Weights of a small transformer language model.
Size: width 192, 6 heads of 32 (2 for keys and values), MLP 768 GeGLU, 6.66M parameters.
Architecture: learned positions, biases, tied embeddings.
Each number is 50 + 10 x the weight over its row's rms, rounded and kept within 0 to 99. Layers, rows and columns count from 0. The size before them is the row's rms in percent of the matrix's.

# layer 5 MLP up, 768x192, rms 0.232, rows 72-84, columns 0-191
103:41 49 37 49 52 40 50 49 59 38 57 56 46 62 56 45 43 32 47 42 57 52 36 42 31 35 38 60 41 56 59 43 55 38 57 46 38 55 48 49 51 44 51 45 29 68 59 54 47 33 40 53 38 64 50 47 56 44 44 57 41 72 62 57 52 69 55 44 39 66 49 40 51 47 44 51 45 38 65 48 39 47 61 59 57 53 73 59 39 57 65 50 32 47 38 46 56 49 39 45 35 37 55 47 59 59 52 45 41 58 71 47 58 63 47 59 50 47 44 45 62 60 40 58 29 52 43 49 54 66 53 46 56 57 49 62 52 49 55 52 67 35 56 48 41 43 28 42 45 45 68 40 51 40 57 54 41 36 40 51 66 44 52 65 47 43 67 40 58 41 65 52 74 58 30 75 43 59 29 57 56 44 42 42 39 62 48 29 64 52 39 50
113:42 51 56 40 45 49 50 42 59 60 58 53 44 55 45 43 47 57 46 48 61 48 39 51 37 35 46 58 61 68 68 57 49 63 50 44 49 67 59 41 56 50 54 39 46 46 39 52 40 49 57 40 61 41 60 49 31 64 53 34 49 65 59 25 56 59 31 52 61 62 53 53 62 54 54 45 48 55 47 59 37 44 53 55 45 69 50 51 52 60 61 42 59 43 60 59 65 66 53 37 41 50 56 46 33 58 58 39 63 57 47 54 63 44 41 70 39 53 58 37 53 43 45 55 34 51 44 29 42 54 49 45 48 56 67 42 36 54 65 33 43 46 56 68 64 66 41 40 57 41 35 39 58 51 50 31 63 46 51 69 56 55 31 52 37 33 29 32 50 47 50 74 51 63 37 37 49 63 48 40 58 57 37 48 57 48 49 63 54 59 46 30
093:50 47 56 43 66 62 22 70 35 35 50 46 34 38 46 31 44 58 46 52 56 45 46 52 36 40 49 29 64 66 49 44 38 58 42 50 34 44 53 30 58 48 38 44 56 64 47 54 52 67 49 43 59 54 42 43 51 69 57 60 42 58 66 57 62 43 46 50 38 50 67 58 39 52 59 43 27 39 42 58 52 38 59 36 61 40 44 60 49 48 59 66 55 39 52 40 40 60 45 63 45 51 54 42 69 48 59 45 39 42 44 48 72 53 48 68 49 45 41 46 57 42 25 47 30 67 50 39 60 56 62 63 47 52 32 51 48 44 64 48 39 47 64 69 53 54 49 59 57 56 38 46 44 39 48 64 55 51 56 46 42 37 54 53 39 35 49 50 33 55 44 46 47 45 44 68 49 50 44 51 50 52 63 35 49 41 55 28 61 38 54 52
090:39 44 49 49 55 43 41 46 59 75 61 37 54 53 52 57 55 48 65 44 40 56 49 46 51 46 38 50 58 55 42 55 67 57 68 42 48 46 44 29 50 63 53 49 56 72 62 60 39 60 43 56 57 56 62 57 61 47 47 60 40 50 58 39 65 53 48 58 49 55 51 34 31 29 44 63 49 47 55 30 57 66 66 51 61 52 44 42 54 38 51 40 46 53 62 58 41 50 59 60 49 38 46 62 56 51 57 54 54 43 60 46 27 51 65 40 62 75 59 48 58 62 39 49 52 61 42 51 44 46 54 36 52 45 44 38 32 54 61 31 54 56 56 47 47 48 59 55 39 52 40 63 60 59 66 45 59 56 63 57 53 62 39 50 55 76 63 62 49 41 26 62 61 55 38 68 65 46 36 43 73 50 44 46 59 58 49 33 52 49 43 33
090:34 56 69 51 39 29 72 58 46 55 43 40 27 39 60 52 47 36 43 41 58 51 46 44 50 53 45 46 53 57 54 61 38 55 52 39 61 60 67 44 52 51 42 43 60 40 39 53 50 51 24 41 54 47 47 34 50 34 61 54 64 23 69 56 57 37 48 40 39 58 55 47 26 48 57 47 50 50 68 55 55 54 42 45 59 62 55 34 45 61 46 45 46 55 48 61 49 58 41 59 42 63 46 40 78 59 49 59 45 49 78 45 41 48 35 51 43 56 49 51 48 18 40 57 48 58 57 50 52 49 76 56 49 33 58 47 57 43 57 55 44 41 47 49 52 60 52 65 64 50 41 47 44 52 56 63 45 41 55 52 62 45 56 45 44 55 50 45 49 50 53 70 43 44 68 48 49 57 68 53 30 45 44 56 36 49 68 55 43 47 39 47
107:37 30 45 46 49 54 58 59 38 48 39 40 54 38 53 60 47 46 54 50 56 48 59 55 47 35 67 51 66 43 56 50 44 43 43 53 48 48 52 56 54 57 41 46 56 64 37 50 72 52 40 51 57 56 57 42 59 45 53 47 52 45 44 58 28 56 48 61 45 45 59 46 32 62 45 28 38 49 50 52 23 52 58 51 62 44 63 60 57 72 37 58 34 47 49 37 51 41 60 37 49 54 61 38 55 57 50 45 55 43 47 30 53 71 60 51 54 48 49 30 56 53 58 48 48 71 47 70 63 41 42 37 50 53 44 44 66 53 56 55 58 64 45 60 55 67 68 44 39 56 68 38 60 49 60 60 48 50 39 52 42 51 52 48 55 55 41 30 62 35 27 54 52 45 72 42 46 34 39 56 57 60 52 32 52 62 37 53 48 20 48 67
103:44 60 49 63 41 47 51 58 59 45 57 71 56 54 44 49 58 57 41 48 60 49 36 33 52 51 29 66 47 44 42 50 36 48 41 20 47 57 19 56 51 40 49 64 55 48 40 52 65 62 49 46 63 39 30 42 47 49 26 55 52 53 50 53 60 57 45 49 39 75 60 60 57 55 63 71 49 52 35 56 48 44 50 59 37 48 56 44 49 46 38 59 38 57 51 58 55 52 35 42 36 58 48 50 36 42 47 55 45 67 51 42 54 63 43 47 56 49 55 43 51 65 65 36 49 44 34 58 45 55 51 51 50 42 52 21 72 62 53 34 43 49 67 43 44 57 54 53 50 35 58 57 58 54 38 50 38 38 49 48 54 38 52 47 46 57 50 27 60 62 41 51 60 37 58 37 55 61 43 63 63 53 62 30 60 53 53 71 37 52 52 51
098:51 40 66 66 57 53 38 34 74 50 42 38 38 52 50 57 33 48 53 29 60 61 29 43 48 66 58 47 56 68 31 41 42 50 61 38 51 43 54 56 46 38 62 57 48 50 51 53 68 63 54 64 60 55 54 64 37 67 43 58 60 45 43 47 52 41 47 46 58 44 39 44 67 49 61 67 51 47 26 54 28 41 43 48 48 44 46 51 59 55 35 51 25 52 54 38 54 63 44 67 52 52 45 51 51 35 49 56 61 37 61 53 53 48 50 60 40 44 51 29 44 75 59 51 60 52 57 43 59 54 28 41 60 44 53 69 52 48 43 43 65 52 37 51 44 61 54 38 46 66 42 47 43 56 56 43 58 52 59 48 55 62 61 33 43 68 43 57 46 48 32 51 54 36 52 52 52 59 55 42 59 59 44 42 55 45 54 61 47 53 70 35
090:57 59 62 37 42 44 45 52 69 60 68 47 54 54 49 58 49 56 55 59 50 42 45 49 87 62 54 56 48 42 43 32 58 55 43 52 58 62 50 62 47 72 46 45 64 50 33 23 42 45 58 50 40 53 47 33 52 40 59 56 52 41 57 35 48 53 40 54 38 55 66 54 55 56 50 51 52 47 45 44 49 44 58 60 51 44 59 53 30 55 53 38 56 46 42 48 36 34 38 46 64 51 46 42 28 53 46 62 54 36 44 66 49 60 65 54 54 46 49 54 65 48 58 37 63 45 61 41 53 50 38 32 47 69 52 64 45 49 28 67 46 62 39 47 56 57 43 40 60 49 59 53 51 44 25 29 51 46 62 58 46 62 69 43 60 43 50 45 51 44 43 52 52 34 77 46 74 37 57 57 47 53 54 38 49 48 41 61 41 41 53 48
102:52 59 58 53 70 49 37 45 37 43 51 47 46 61 44 55 69 64 43 39 48 44 47 43 44 58 46 55 36 50 59 50 39 54 51 38 44 56 59 40 35 41 56 49 60 50 51 70 36 42 55 66 40 37 32 47 57 65 60 51 68 45 44 52 52 50 45 32 50 50 57 40 27 42 52 44 43 43 53 48 64 54 52 54 39 49 53 57 46 56 62 55 36 55 58 50 58 36 49 46 40 59 75 31 47 31 65 60 35 70 36 51 61 43 47 45 44 50 72 27 33 44 61 64 53 49 50 24 43 29 41 50 35 31 44 59 63 66 44 41 54 44 59 56 51 48 57 46 58 62 38 36 51 33 50 56 56 48 47 46 59 51 61 41 42 47 50 53 48 53 52 60 61 31 42 50 65 35 67 51 33 47 33 47 61 54 52 45 59 56 54 64
103:54 42 45 69 31 34 51 65 49 35 44 50 67 36 62 36 36 43 43 59 51 43 58 31 57 54 70 46 52 47 51 28 48 43 47 72 54 36 63 50 57 56 54 60 66 46 47 43 54 58 56 52 46 71 63 38 48 62 51 65 48 41 25 49 42 42 46 66 50 52 60 55 38 36 76 62 47 38 32 37 36 42 57 36 41 52 66 39 45 45 62 57 69 39 25 59 56 50 57 43 47 42 50 56 56 47 41 37 54 56 41 48 59 62 41 54 45 35 54 34 58 55 41 55 46 51 57 49 54 50 49 55 46 64 45 61 52 44 42 52 70 64 55 49 47 55 50 55 41 36 51 48 31 55 60 52 42 56 48 52 41 51 40 46 45 54 66 63 68 57 52 40 42 32 54 46 32 58 46 61 53 56 37 52 49 47 68 61 55 36 54 42
094:65 32 36 47 49 43 50 46 37 36 54 52 56 53 39 59 55 34 55 44 35 62 49 46 54 48 44 39 41 60 64 62 48 43 48 58 53 67 46 56 53 46 37 57 49 55 53 61 39 50 64 62 60 62 36 55 68 42 46 45 52 47 49 36 52 45 56 39 63 33 47 33 30 51 45 59 43 39 58 46 56 47 71 65 33 33 62 51 71 51 53 47 35 69 51 52 61 42 47 67 52 48 69 51 43 77 54 47 38 64 44 52 41 46 57 75 54 54 59 52 38 49 45 62 46 46 52 38 45 40 39 42 63 58 40 49 56 52 60 44 31 78 41 39 49 45 55 56 66 55 58 26 60 62 43 50 57 61 57 54 41 44 48 41 38 57 49 66 38 43 52 41 42 62 55 50 49 57 42 64 43 49 66 39 47 51 58 59 38 65 41 45
095:50 64 58 61 55 30 32 53 55 57 57 57 47 57 33 45 45 49 60 46 55 60 66 58 35 63 55 47 63 56 52 31 35 54 44 49 62 40 60 39 53 54 57 46 60 57 50 55 57 46 40 51 61 50 33 41 56 22 47 55 35 52 46 68 61 50 52 48 49 39 38 51 47 64 46 59 35 59 61 48 61 51 41 66 64 34 60 65 58 61 71 61 57 61 36 60 65 30 45 48 42 51 56 66 53 48 54 54 51 55 60 48 51 47 40 57 59 53 44 61 42 62 71 46 68 59 30 41 56 61 55 44 43 36 46 54 55 44 55 30 62 58 51 53 60 46 52 39 48 54 55 67 56 56 59 62 44 27 48 56 63 49 38 35 49 46 52 48 62 41 37 37 35 70 41 46 48 28 51 40 54 39 40 44 37 52 57 59 44 54 63 62
# layer 5 MLP down (transposed), 768x192, rms 0.214, rows 72-83, columns 0-191
088:46 61 44 69 51 53 53 66 57 38 42 64 44 25 48 42 54 52 40 52 68 53 52 44 36 46 39 48 41 53 55 43 62 49 76 43 42 43 36 34 48 39 41 56 42 66 29 48 57 55 43 51 58 55 51 42 33 50 46 46 40 62 46 51 51 51 54 59 37 54 35 62 37 64 47 41 68 29 64 32 44 51 60 56 45 42 62 53 51 56 56 58 48 46 48 44 54 44 54 52 62 36 50 44 51 44 39 49 36 60 63 53 48 55 47 53 43 39 50 35 43 51 35 45 34 57 43 55 46 66 48 45 44 56 53 52 53 61 52 46 73 40 44 53 39 29 55 61 54 60 46 57 55 54 55 41 43 29 35 44 59 37 58 37 66 59 62 26 55 43 43 56 68 66 55 62 45 49 39 59 38 52 54 55 34 59 55 23 54 51 24 49
110:70 38 50 43 56 42 42 63 43 46 46 49 46 60 45 48 54 52 33 23 50 44 52 68 68 45 61 41 50 70 40 42 55 61 54 56 52 53 54 50 54 68 64 49 47 46 52 51 55 61 52 52 57 52 35 55 69 48 42 53 50 38 42 40 56 40 56 48 55 42 50 45 32 49 39 68 31 43 50 52 57 61 34 63 31 58 55 25 51 60 40 58 51 58 58 46 47 59 44 35 53 73 56 37 50 52 49 37 54 48 60 48 56 68 50 51 63 50 62 63 33 30 55 62 69 55 34 56 53 60 39 68 42 44 45 46 57 36 46 70 66 63 61 33 55 59 46 41 43 66 46 41 55 45 53 49 58 59 54 61 45 53 51 52 59 63 32 56 54 62 49 39 66 40 54 53 56 67 47 50 49 38 41 58 44 47 33 37 47 57 54 26
099:51 26 35 61 52 39 54 62 62 54 71 58 66 49 66 73 45 67 49 53 34 59 55 41 47 30 51 56 53 55 46 47 53 55 32 42 62 39 47 35 46 43 51 46 32 52 52 43 20 61 48 41 50 57 55 67 57 64 56 49 47 38 49 47 53 48 57 60 43 33 59 56 47 60 52 38 70 54 54 43 44 59 46 48 48 59 58 49 51 32 43 50 61 78 48 57 39 57 55 37 53 47 44 38 48 47 59 48 57 51 49 60 58 44 35 37 46 52 66 38 41 37 41 48 35 41 37 57 61 55 35 58 55 68 57 51 29 43 61 57 44 33 35 44 48 57 54 42 48 41 53 59 72 59 50 55 61 51 53 49 50 53 45 59 61 53 61 53 46 64 39 47 56 43 40 66 46 62 34 65 62 46 46 60 45 42 54 75 62 43 43 47
069:57 51 49 41 42 49 45 62 54 47 60 45 42 36 35 57 54 74 57 44 37 37 49 58 65 51 50 37 38 48 63 65 64 49 67 49 76 54 37 42 49 40 46 51 60 27 48 52 52 66 48 48 66 49 50 43 58 52 56 39 73 52 43 47 57 57 43 63 36 55 41 64 57 38 47 43 43 47 47 56 54 35 54 45 41 50 48 67 58 60 64 55 56 67 40 62 64 39 51 49 73 52 47 54 71 46 40 34 42 45 35 40 66 37 42 51 53 45 43 62 62 55 48 28 45 40 66 55 65 36 48 65 25 51 53 43 49 54 51 46 46 66 33 34 54 44 52 49 54 43 57 59 49 48 58 27 52 68 49 65 35 55 42 44 47 46 49 47 43 49 45 60 55 44 46 59 61 60 48 53 39 66 39 47 50 69 66 60 56 44 56 53
092:46 36 41 22 50 71 48 55 43 39 29 54 57 62 28 64 42 42 40 58 51 53 51 45 55 47 41 38 51 59 67 53 58 58 58 41 46 65 32 42 46 63 45 64 36 56 30 58 37 39 54 36 49 47 38 67 48 52 40 48 60 36 48 54 47 66 39 61 34 58 42 59 35 44 64 42 61 43 55 49 50 57 44 38 44 71 54 48 32 54 42 46 57 65 56 42 39 50 47 52 57 53 49 45 48 42 46 81 70 58 50 51 43 50 49 57 44 46 51 43 59 33 56 42 43 70 44 47 45 43 70 43 44 48 38 32 44 40 58 42 41 58 58 58 48 36 56 34 48 55 50 49 47 42 36 58 52 46 49 58 56 47 38 58 58 52 44 63 44 39 48 41 31 61 45 44 49 53 38 52 39 68 65 29 58 54 48 60 52 47 49 29
122:38 41 64 42 50 49 38 53 44 54 54 47 53 53 45 49 47 42 27 43 35 48 52 43 68 55 35 49 53 41 50 63 65 72 42 40 60 49 51 47 53 55 52 47 73 45 72 46 34 51 52 27 52 56 37 38 31 55 59 42 43 28 60 38 45 49 43 52 52 43 60 41 54 44 45 45 38 66 48 71 47 38 65 48 44 36 58 37 51 48 64 60 40 54 80 61 43 47 49 53 69 51 53 49 67 51 35 55 19 65 48 38 59 32 51 50 49 41 62 57 42 46 48 54 53 43 50 57 42 47 47 49 43 43 58 33 41 53 29 63 34 64 57 60 53 64 47 52 45 51 50 52 49 50 56 48 46 27 57 68 44 58 55 57 58 51 34 46 41 54 46 62 44 52 61 55 48 55 52 50 63 27 39 58 34 47 56 38 54 53 41 50
107:61 42 40 58 50 69 41 42 66 32 41 57 47 50 55 46 49 54 53 54 63 35 54 38 54 42 54 65 52 65 55 47 46 50 57 30 60 52 61 47 57 55 38 50 41 39 48 26 37 72 51 45 46 61 38 53 59 58 37 57 40 49 52 57 60 56 49 63 40 60 74 58 49 43 40 54 75 56 50 46 65 49 50 52 66 36 60 49 46 49 39 50 57 42 52 46 28 52 43 54 62 43 43 53 46 55 57 36 63 46 53 42 60 31 42 46 60 67 36 40 63 59 66 44 65 56 37 55 42 61 61 42 61 49 33 43 50 31 52 45 68 40 35 46 52 47 49 70 55 35 47 42 43 41 57 59 49 43 61 41 42 47 49 65 46 54 56 39 24 55 55 56 61 28 52 42 33 56 60 47 38 51 69 43 67 52 58 49 56 56 37 48
087:64 68 47 52 30 69 31 77 50 46 42 53 50 44 64 48 36 59 57 63 57 41 48 51 53 53 41 39 52 31 58 51 53 72 48 52 71 36 54 57 45 58 62 42 59 74 45 39 44 64 59 50 42 52 51 53 51 65 56 42 39 33 50 53 52 62 62 58 37 47 54 43 67 55 41 59 61 43 44 36 49 65 28 53 65 46 60 67 37 39 43 50 38 72 56 40 44 69 31 46 49 43 28 50 54 45 49 59 50 42 39 44 49 52 35 65 48 56 48 47 44 47 43 63 55 33 41 56 37 69 39 40 56 49 45 66 62 49 42 57 49 50 55 37 43 60 56 42 51 64 52 47 40 37 59 57 59 29 39 40 53 46 57 49 54 55 39 39 67 51 46 53 45 40 51 54 39 48 50 40 56 57 54 51 46 35 46 37 42 45 57 61
077:55 38 36 46 68 64 33 41 45 39 49 72 37 64 53 46 48 48 40 42 48 40 44 46 63 53 66 53 63 55 45 42 60 48 34 53 42 55 53 50 70 49 36 51 59 64 45 37 54 37 59 48 45 39 57 58 46 58 42 38 47 50 48 59 41 54 45 56 43 56 35 42 46 49 57 25 51 58 52 66 68 42 49 29 38 47 56 61 56 55 55 51 49 53 47 65 49 40 56 47 52 38 50 41 50 44 25 46 38 50 50 55 41 47 60 22 48 51 62 30 54 35 53 62 47 44 59 58 44 46 53 50 51 41 55 44 56 42 36 46 53 72 52 39 62 56 52 28 41 40 57 67 45 69 56 56 56 60 62 43 59 56 55 30 72 59 47 55 64 48 58 47 56 66 45 40 70 70 53 69 39 52 51 61 41 49 52 54 37 62 39 38
112:45 49 55 51 38 61 43 59 59 47 44 47 40 47 65 52 67 50 49 62 55 47 51 39 66 51 64 54 47 61 51 42 69 40 44 60 44 58 42 70 51 66 42 28 53 62 50 39 62 33 37 27 60 53 28 27 26 55 54 51 39 50 53 52 47 48 62 58 52 46 40 36 53 44 44 39 58 55 54 50 63 46 58 42 52 45 61 40 56 53 28 62 39 54 59 35 45 74 38 47 52 38 39 59 43 52 55 64 53 44 53 47 42 63 77 50 59 48 36 45 48 50 52 47 46 55 38 52 42 58 63 40 52 36 46 67 47 51 39 59 55 43 56 51 54 73 55 42 41 60 40 44 44 59 49 56 58 51 63 47 52 58 65 61 45 47 48 67 52 53 47 59 46 37 54 35 46 58 57 51 60 60 58 35 25 41 31 55 41 42 29 63
120:64 44 62 61 58 68 59 61 60 58 46 45 52 55 68 71 47 54 47 61 47 45 44 49 41 40 56 71 74 51 55 64 56 33 63 54 62 64 55 37 45 51 53 50 41 61 58 41 60 53 40 56 61 61 50 37 58 44 56 41 77 47 47 56 58 45 49 55 52 60 47 52 68 43 54 48 62 43 75 57 58 42 46 33 49 44 61 59 50 62 42 28 58 61 53 51 30 57 61 39 53 50 46 48 51 70 64 40 68 52 68 44 61 59 53 50 56 49 45 36 40 41 28 39 50 33 56 47 40 43 73 48 40 41 38 56 42 45 46 30 29 52 45 64 56 55 62 53 51 52 41 48 59 45 41 53 64 35 45 57 58 26 41 38 50 43 45 58 46 47 48 39 39 64 41 61 55 53 45 58 50 47 57 34 42 42 56 48 38 51 54 50
109:38 65 50 50 43 63 29 56 52 41 44 58 46 54 61 48 49 49 51 40 43 43 55 37 51 70 52 44 50 60 48 44 63 46 52 52 50 47 58 61 62 52 49 39 38 37 52 55 53 34 42 42 56 65 61 48 53 47 49 42 59 65 49 45 39 55 78 53 54 38 48 56 43 57 47 48 65 64 55 44 28 38 50 47 78 71 41 58 44 27 45 53 59 60 53 44 47 40 60 56 39 29 46 59 68 53 63 46 52 50 56 34 50 43 54 75 53 75 69 54 45 50 59 54 43 59 53 52 48 52 29 50 62 60 74 39 61 53 69 47 41 44 47 46 38 55 64 47 38 52 32 51 51 51 70 40 56 59 44 42 54 42 50 65 41 56 43 37 44 27 45 49 39 55 36 45 45 50 47 69 41 56 47 38 49 45 47 56 69 45 48 62
# layer 5 MLP gate, 768x192, rms 0.219, rows 73-84, columns 0-191
115:50 59 51 35 58 41 36 45 58 38 57 40 48 39 57 70 50 52 54 61 52 60 66 45 61 50 53 58 41 57 42 58 26 49 31 59 44 35 67 50 47 47 54 63 45 52 63 58 56 38 55 59 40 50 34 60 47 44 60 55 59 52 39 68 32 64 56 47 51 60 42 41 48 58 44 42 38 41 73 57 66 43 58 50 74 44 57 57 47 47 49 29 46 40 57 57 52 47 45 43 51 52 78 48 53 40 42 43 51 50 41 69 57 48 48 60 46 48 44 61 26 56 53 49 28 37 33 53 57 38 65 51 56 42 48 59 47 47 56 49 60 43 30 40 33 41 72 53 42 37 63 61 61 56 38 66 38 56 46 36 50 44 54 38 64 49 45 57 46 52 58 59 60 37 61 54 44 48 58 68 43 46 49 49 44 33 28 52 53 47 62 52
095:49 54 61 51 47 51 40 38 63 41 33 53 46 57 54 66 47 51 40 44 34 63 49 58 51 69 53 61 35 48 33 62 60 42 61 46 49 36 53 69 58 66 44 63 42 42 56 71 56 46 49 48 73 45 52 52 73 49 49 57 44 48 49 61 45 52 36 42 51 40 50 46 61 55 55 52 43 48 63 44 40 67 56 40 46 52 38 46 66 63 50 60 62 62 57 50 50 63 46 49 64 41 58 76 38 57 40 38 49 56 68 39 54 51 46 54 49 52 56 55 30 60 62 60 37 62 40 42 42 45 69 46 55 51 30 48 44 64 38 30 49 40 40 54 53 56 26 58 27 55 51 53 43 47 30 43 49 42 43 36 58 47 45 57 34 36 50 58 59 58 46 55 57 75 51 43 57 42 31 58 66 53 43 47 61 56 37 44 43 62 59 45
088:51 46 55 35 66 49 41 28 37 58 55 37 53 42 47 65 50 37 56 45 48 43 33 56 41 43 74 32 51 50 42 72 55 48 49 43 50 27 56 38 74 54 48 69 32 40 57 54 49 55 58 45 58 49 52 48 54 49 47 56 45 58 46 68 50 34 33 42 43 41 52 55 52 37 23 48 54 29 56 52 62 58 47 41 41 57 58 57 50 49 39 52 47 59 63 63 62 35 49 53 31 39 52 52 49 56 58 42 45 45 54 32 44 38 41 56 60 49 74 38 48 52 49 45 57 52 48 57 59 58 32 50 33 47 52 37 30 57 41 48 45 56 47 42 55 43 56 56 41 66 35 45 53 40 61 42 59 39 38 31 21 51 53 59 45 63 41 51 36 51 28 65 59 42 46 54 48 50 54 52 52 50 52 54 61 56 63 36 46 51 52 47
091:55 38 64 50 37 45 69 43 54 49 49 40 52 52 53 64 67 44 42 51 51 34 45 46 45 49 63 80 48 34 50 54 48 48 39 59 57 51 56 55 51 54 55 66 54 48 42 28 62 61 47 45 31 43 39 39 50 48 60 59 55 46 26 63 46 61 56 55 49 46 42 40 46 36 58 32 65 51 58 46 48 65 29 57 60 53 47 52 50 43 64 45 48 49 61 63 54 48 48 70 57 59 26 49 37 72 64 53 56 35 44 41 41 57 64 52 51 32 43 53 42 57 37 54 47 54 61 51 58 44 46 32 71 62 52 51 55 51 42 51 44 62 54 55 50 42 57 51 67 42 40 49 22 41 45 45 61 49 53 48 63 39 70 56 45 61 35 47 49 60 48 60 33 61 56 43 57 47 43 63 38 42 62 56 44 61 49 55 71 46 54 30
102:42 28 47 62 58 30 62 55 45 60 43 50 48 40 76 43 43 59 58 48 55 60 33 49 50 47 51 42 29 44 74 63 45 40 51 58 46 55 47 46 59 61 50 47 45 45 33 45 40 65 48 51 50 32 65 39 50 49 49 41 62 54 41 52 40 44 63 54 57 65 64 42 46 37 53 51 59 61 50 53 32 48 47 53 37 55 63 46 49 58 46 62 51 44 38 41 43 55 45 56 57 55 44 44 42 51 76 60 60 36 59 40 53 59 57 39 65 37 47 21 52 59 46 40 51 69 42 29 55 61 42 46 35 58 53 37 69 46 47 45 54 40 30 51 58 53 51 41 55 53 45 61 45 33 50 51 49 52 29 35 46 59 47 43 61 55 32 40 51 55 68 39 44 39 35 43 43 45 40 50 57 62 51 53 52 57 43 60 67 39 66 34
104:56 41 52 50 50 44 56 36 58 30 49 39 59 34 58 34 28 43 63 55 52 44 58 56 38 32 62 26 47 47 74 55 53 51 61 48 35 40 64 57 57 68 53 38 68 64 45 47 42 40 35 68 51 39 55 49 62 44 48 55 65 47 42 55 57 39 49 49 54 50 58 39 44 43 48 37 58 59 62 43 43 57 41 59 52 39 60 55 58 59 45 39 40 32 58 35 42 43 58 41 64 29 49 49 48 42 66 42 54 47 36 51 49 67 48 43 54 59 47 29 46 47 35 47 50 52 51 55 66 62 58 35 53 60 51 62 51 61 42 35 48 60 41 61 43 66 36 59 49 31 43 41 49 39 59 54 58 40 31 45 48 56 64 48 65 60 50 46 63 64 59 58 50 54 37 46 44 35 46 44 51 54 65 70 57 62 71 53 47 44 60 53
088:42 37 44 55 41 44 48 54 60 52 41 53 70 66 55 50 69 58 49 51 45 40 51 51 53 60 58 47 28 42 33 49 37 43 44 33 52 42 49 57 50 46 59 61 41 36 43 58 56 55 51 65 62 45 47 56 56 38 51 59 52 66 48 65 45 67 44 27 52 35 45 46 56 61 41 76 70 44 20 51 47 51 43 46 31 57 70 57 53 61 55 38 61 54 36 57 51 73 52 61 47 65 42 47 47 46 53 60 46 42 62 62 34 38 62 50 48 47 54 36 36 31 64 51 57 57 64 50 57 45 43 38 46 41 40 60 68 40 35 41 61 61 57 50 56 59 41 61 45 60 57 46 58 60 37 38 57 64 60 66 63 31 44 51 46 44 39 48 35 55 54 60 54 43 47 56 45 42 48 54 44 62 57 40 54 41 52 46 46 50 71 34
090:47 50 54 38 59 54 49 32 46 59 54 54 39 46 49 52 55 37 42 60 49 46 36 46 66 40 37 57 52 62 74 53 38 61 57 34 63 57 44 59 54 57 46 64 65 33 44 50 46 41 45 38 55 62 49 59 53 65 62 31 45 52 35 47 48 51 51 68 39 66 46 63 52 30 51 48 45 47 69 60 60 53 32 08 62 45 58 36 56 39 55 42 50 58 49 48 40 43 68 61 48 59 57 48 53 63 53 40 48 60 41 53 43 52 65 43 58 37 41 28 59 33 47 58 61 49 54 59 45 59 41 34 47 45 51 60 44 67 52 66 55 38 51 52 48 50 58 46 63 26 49 57 30 67 57 47 57 52 41 60 60 41 54 35 58 54 48 52 60 61 65 62 42 45 59 55 48 52 49 50 43 46 58 46 65 53 46 41 45 42 33 61
097:56 55 48 61 46 33 62 35 39 51 58 50 31 38 39 47 37 35 58 48 44 56 57 51 55 41 29 52 60 66 48 62 50 37 37 49 34 43 63 35 53 60 56 32 65 25 38 50 47 49 62 51 41 35 34 50 56 53 68 43 52 49 33 61 50 38 59 53 43 41 30 38 51 47 46 41 51 46 68 65 54 66 63 56 50 42 56 56 58 39 43 55 31 46 56 53 47 67 50 45 43 51 58 59 55 55 49 52 40 33 19 50 55 49 59 64 48 56 42 64 50 58 63 57 43 41 51 56 56 59 33 40 35 46 43 62 33 44 48 39 58 56 36 47 39 54 63 50 51 39 57 69 49 46 31 45 55 49 55 47 28 45 53 36 57 58 44 49 50 76 45 46 49 55 49 63 45 58 58 44 57 62 42 38 52 47 33 68 60 47 52 52
100:61 44 59 57 30 57 56 43 36 59 55 40 53 42 52 48 36 53 47 52 31 61 50 38 56 54 48 66 40 51 55 54 46 33 52 59 45 43 45 47 49 52 55 46 69 55 61 48 58 48 53 61 56 35 51 56 55 36 49 43 58 34 77 60 60 49 45 55 48 41 58 42 61 44 77 40 63 42 58 45 52 34 68 53 38 35 56 59 44 49 57 51 58 52 44 28 52 53 41 66 45 50 51 59 61 58 43 54 66 61 33 45 63 55 63 75 54 51 69 63 54 64 48 46 45 49 38 65 43 39 45 40 41 48 53 32 52 46 62 31 50 45 27 58 40 42 61 36 41 45 67 67 47 53 44 58 61 57 42 52 50 33 53 45 52 41 53 61 47 37 77 50 50 35 46 45 37 44 41 59 38 68 51 53 29 61 41 44 42 44 51 52
108:37 53 41 42 57 53 32 46 51 33 39 51 37 55 39 42 45 55 46 58 52 37 41 45 63 54 43 48 62 52 50 50 47 42 49 59 51 36 39 63 45 43 57 57 53 52 40 56 56 33 57 68 51 51 45 47 51 48 32 57 68 58 52 65 48 48 56 53 48 49 78 42 35 40 56 51 19 54 53 48 49 55 50 44 55 57 54 67 56 45 41 50 55 66 69 44 45 41 58 64 35 39 44 38 47 32 56 35 67 41 46 40 72 42 62 66 54 42 73 64 47 37 44 42 47 59 51 46 27 35 45 56 57 52 60 56 61 48 50 39 56 43 57 57 76 48 60 71 45 38 36 59 48 55 46 46 48 45 67 60 49 48 24 59 59 30 51 46 33 48 34 52 57 44 54 50 47 34 52 48 43 48 47 32 57 39 42 39 44 54 46 58
101:48 46 51 26 61 67 60 52 63 39 63 41 56 51 28 53 46 59 50 48 42 46 42 40 50 51 45 67 50 47 61 43 52 68 56 52 52 45 35 48 49 60 50 66 44 46 44 48 56 51 41 52 58 51 31 34 55 36 51 54 63 61 40 39 51 51 43 48 55 55 59 57 47 39 33 64 38 66 24 53 54 43 62 48 42 37 51 56 62 73 49 33 46 46 41 51 61 48 53 53 54 33 47 43 38 39 51 41 49 61 51 55 55 50 42 42 62 65 35 36 43 33 48 45 45 60 63 54 42 41 51 40 45 51 58 59 54 40 55 60 36 33 35 56 46 44 47 34 33 56 75 45 48 59 39 42 57 56 43 60 40 50 60 55 49 54 65 47 75 50 47 60 41 34 81 52 54 39 55 57 63 40 52 37 43 49 61 68 49 36 44 70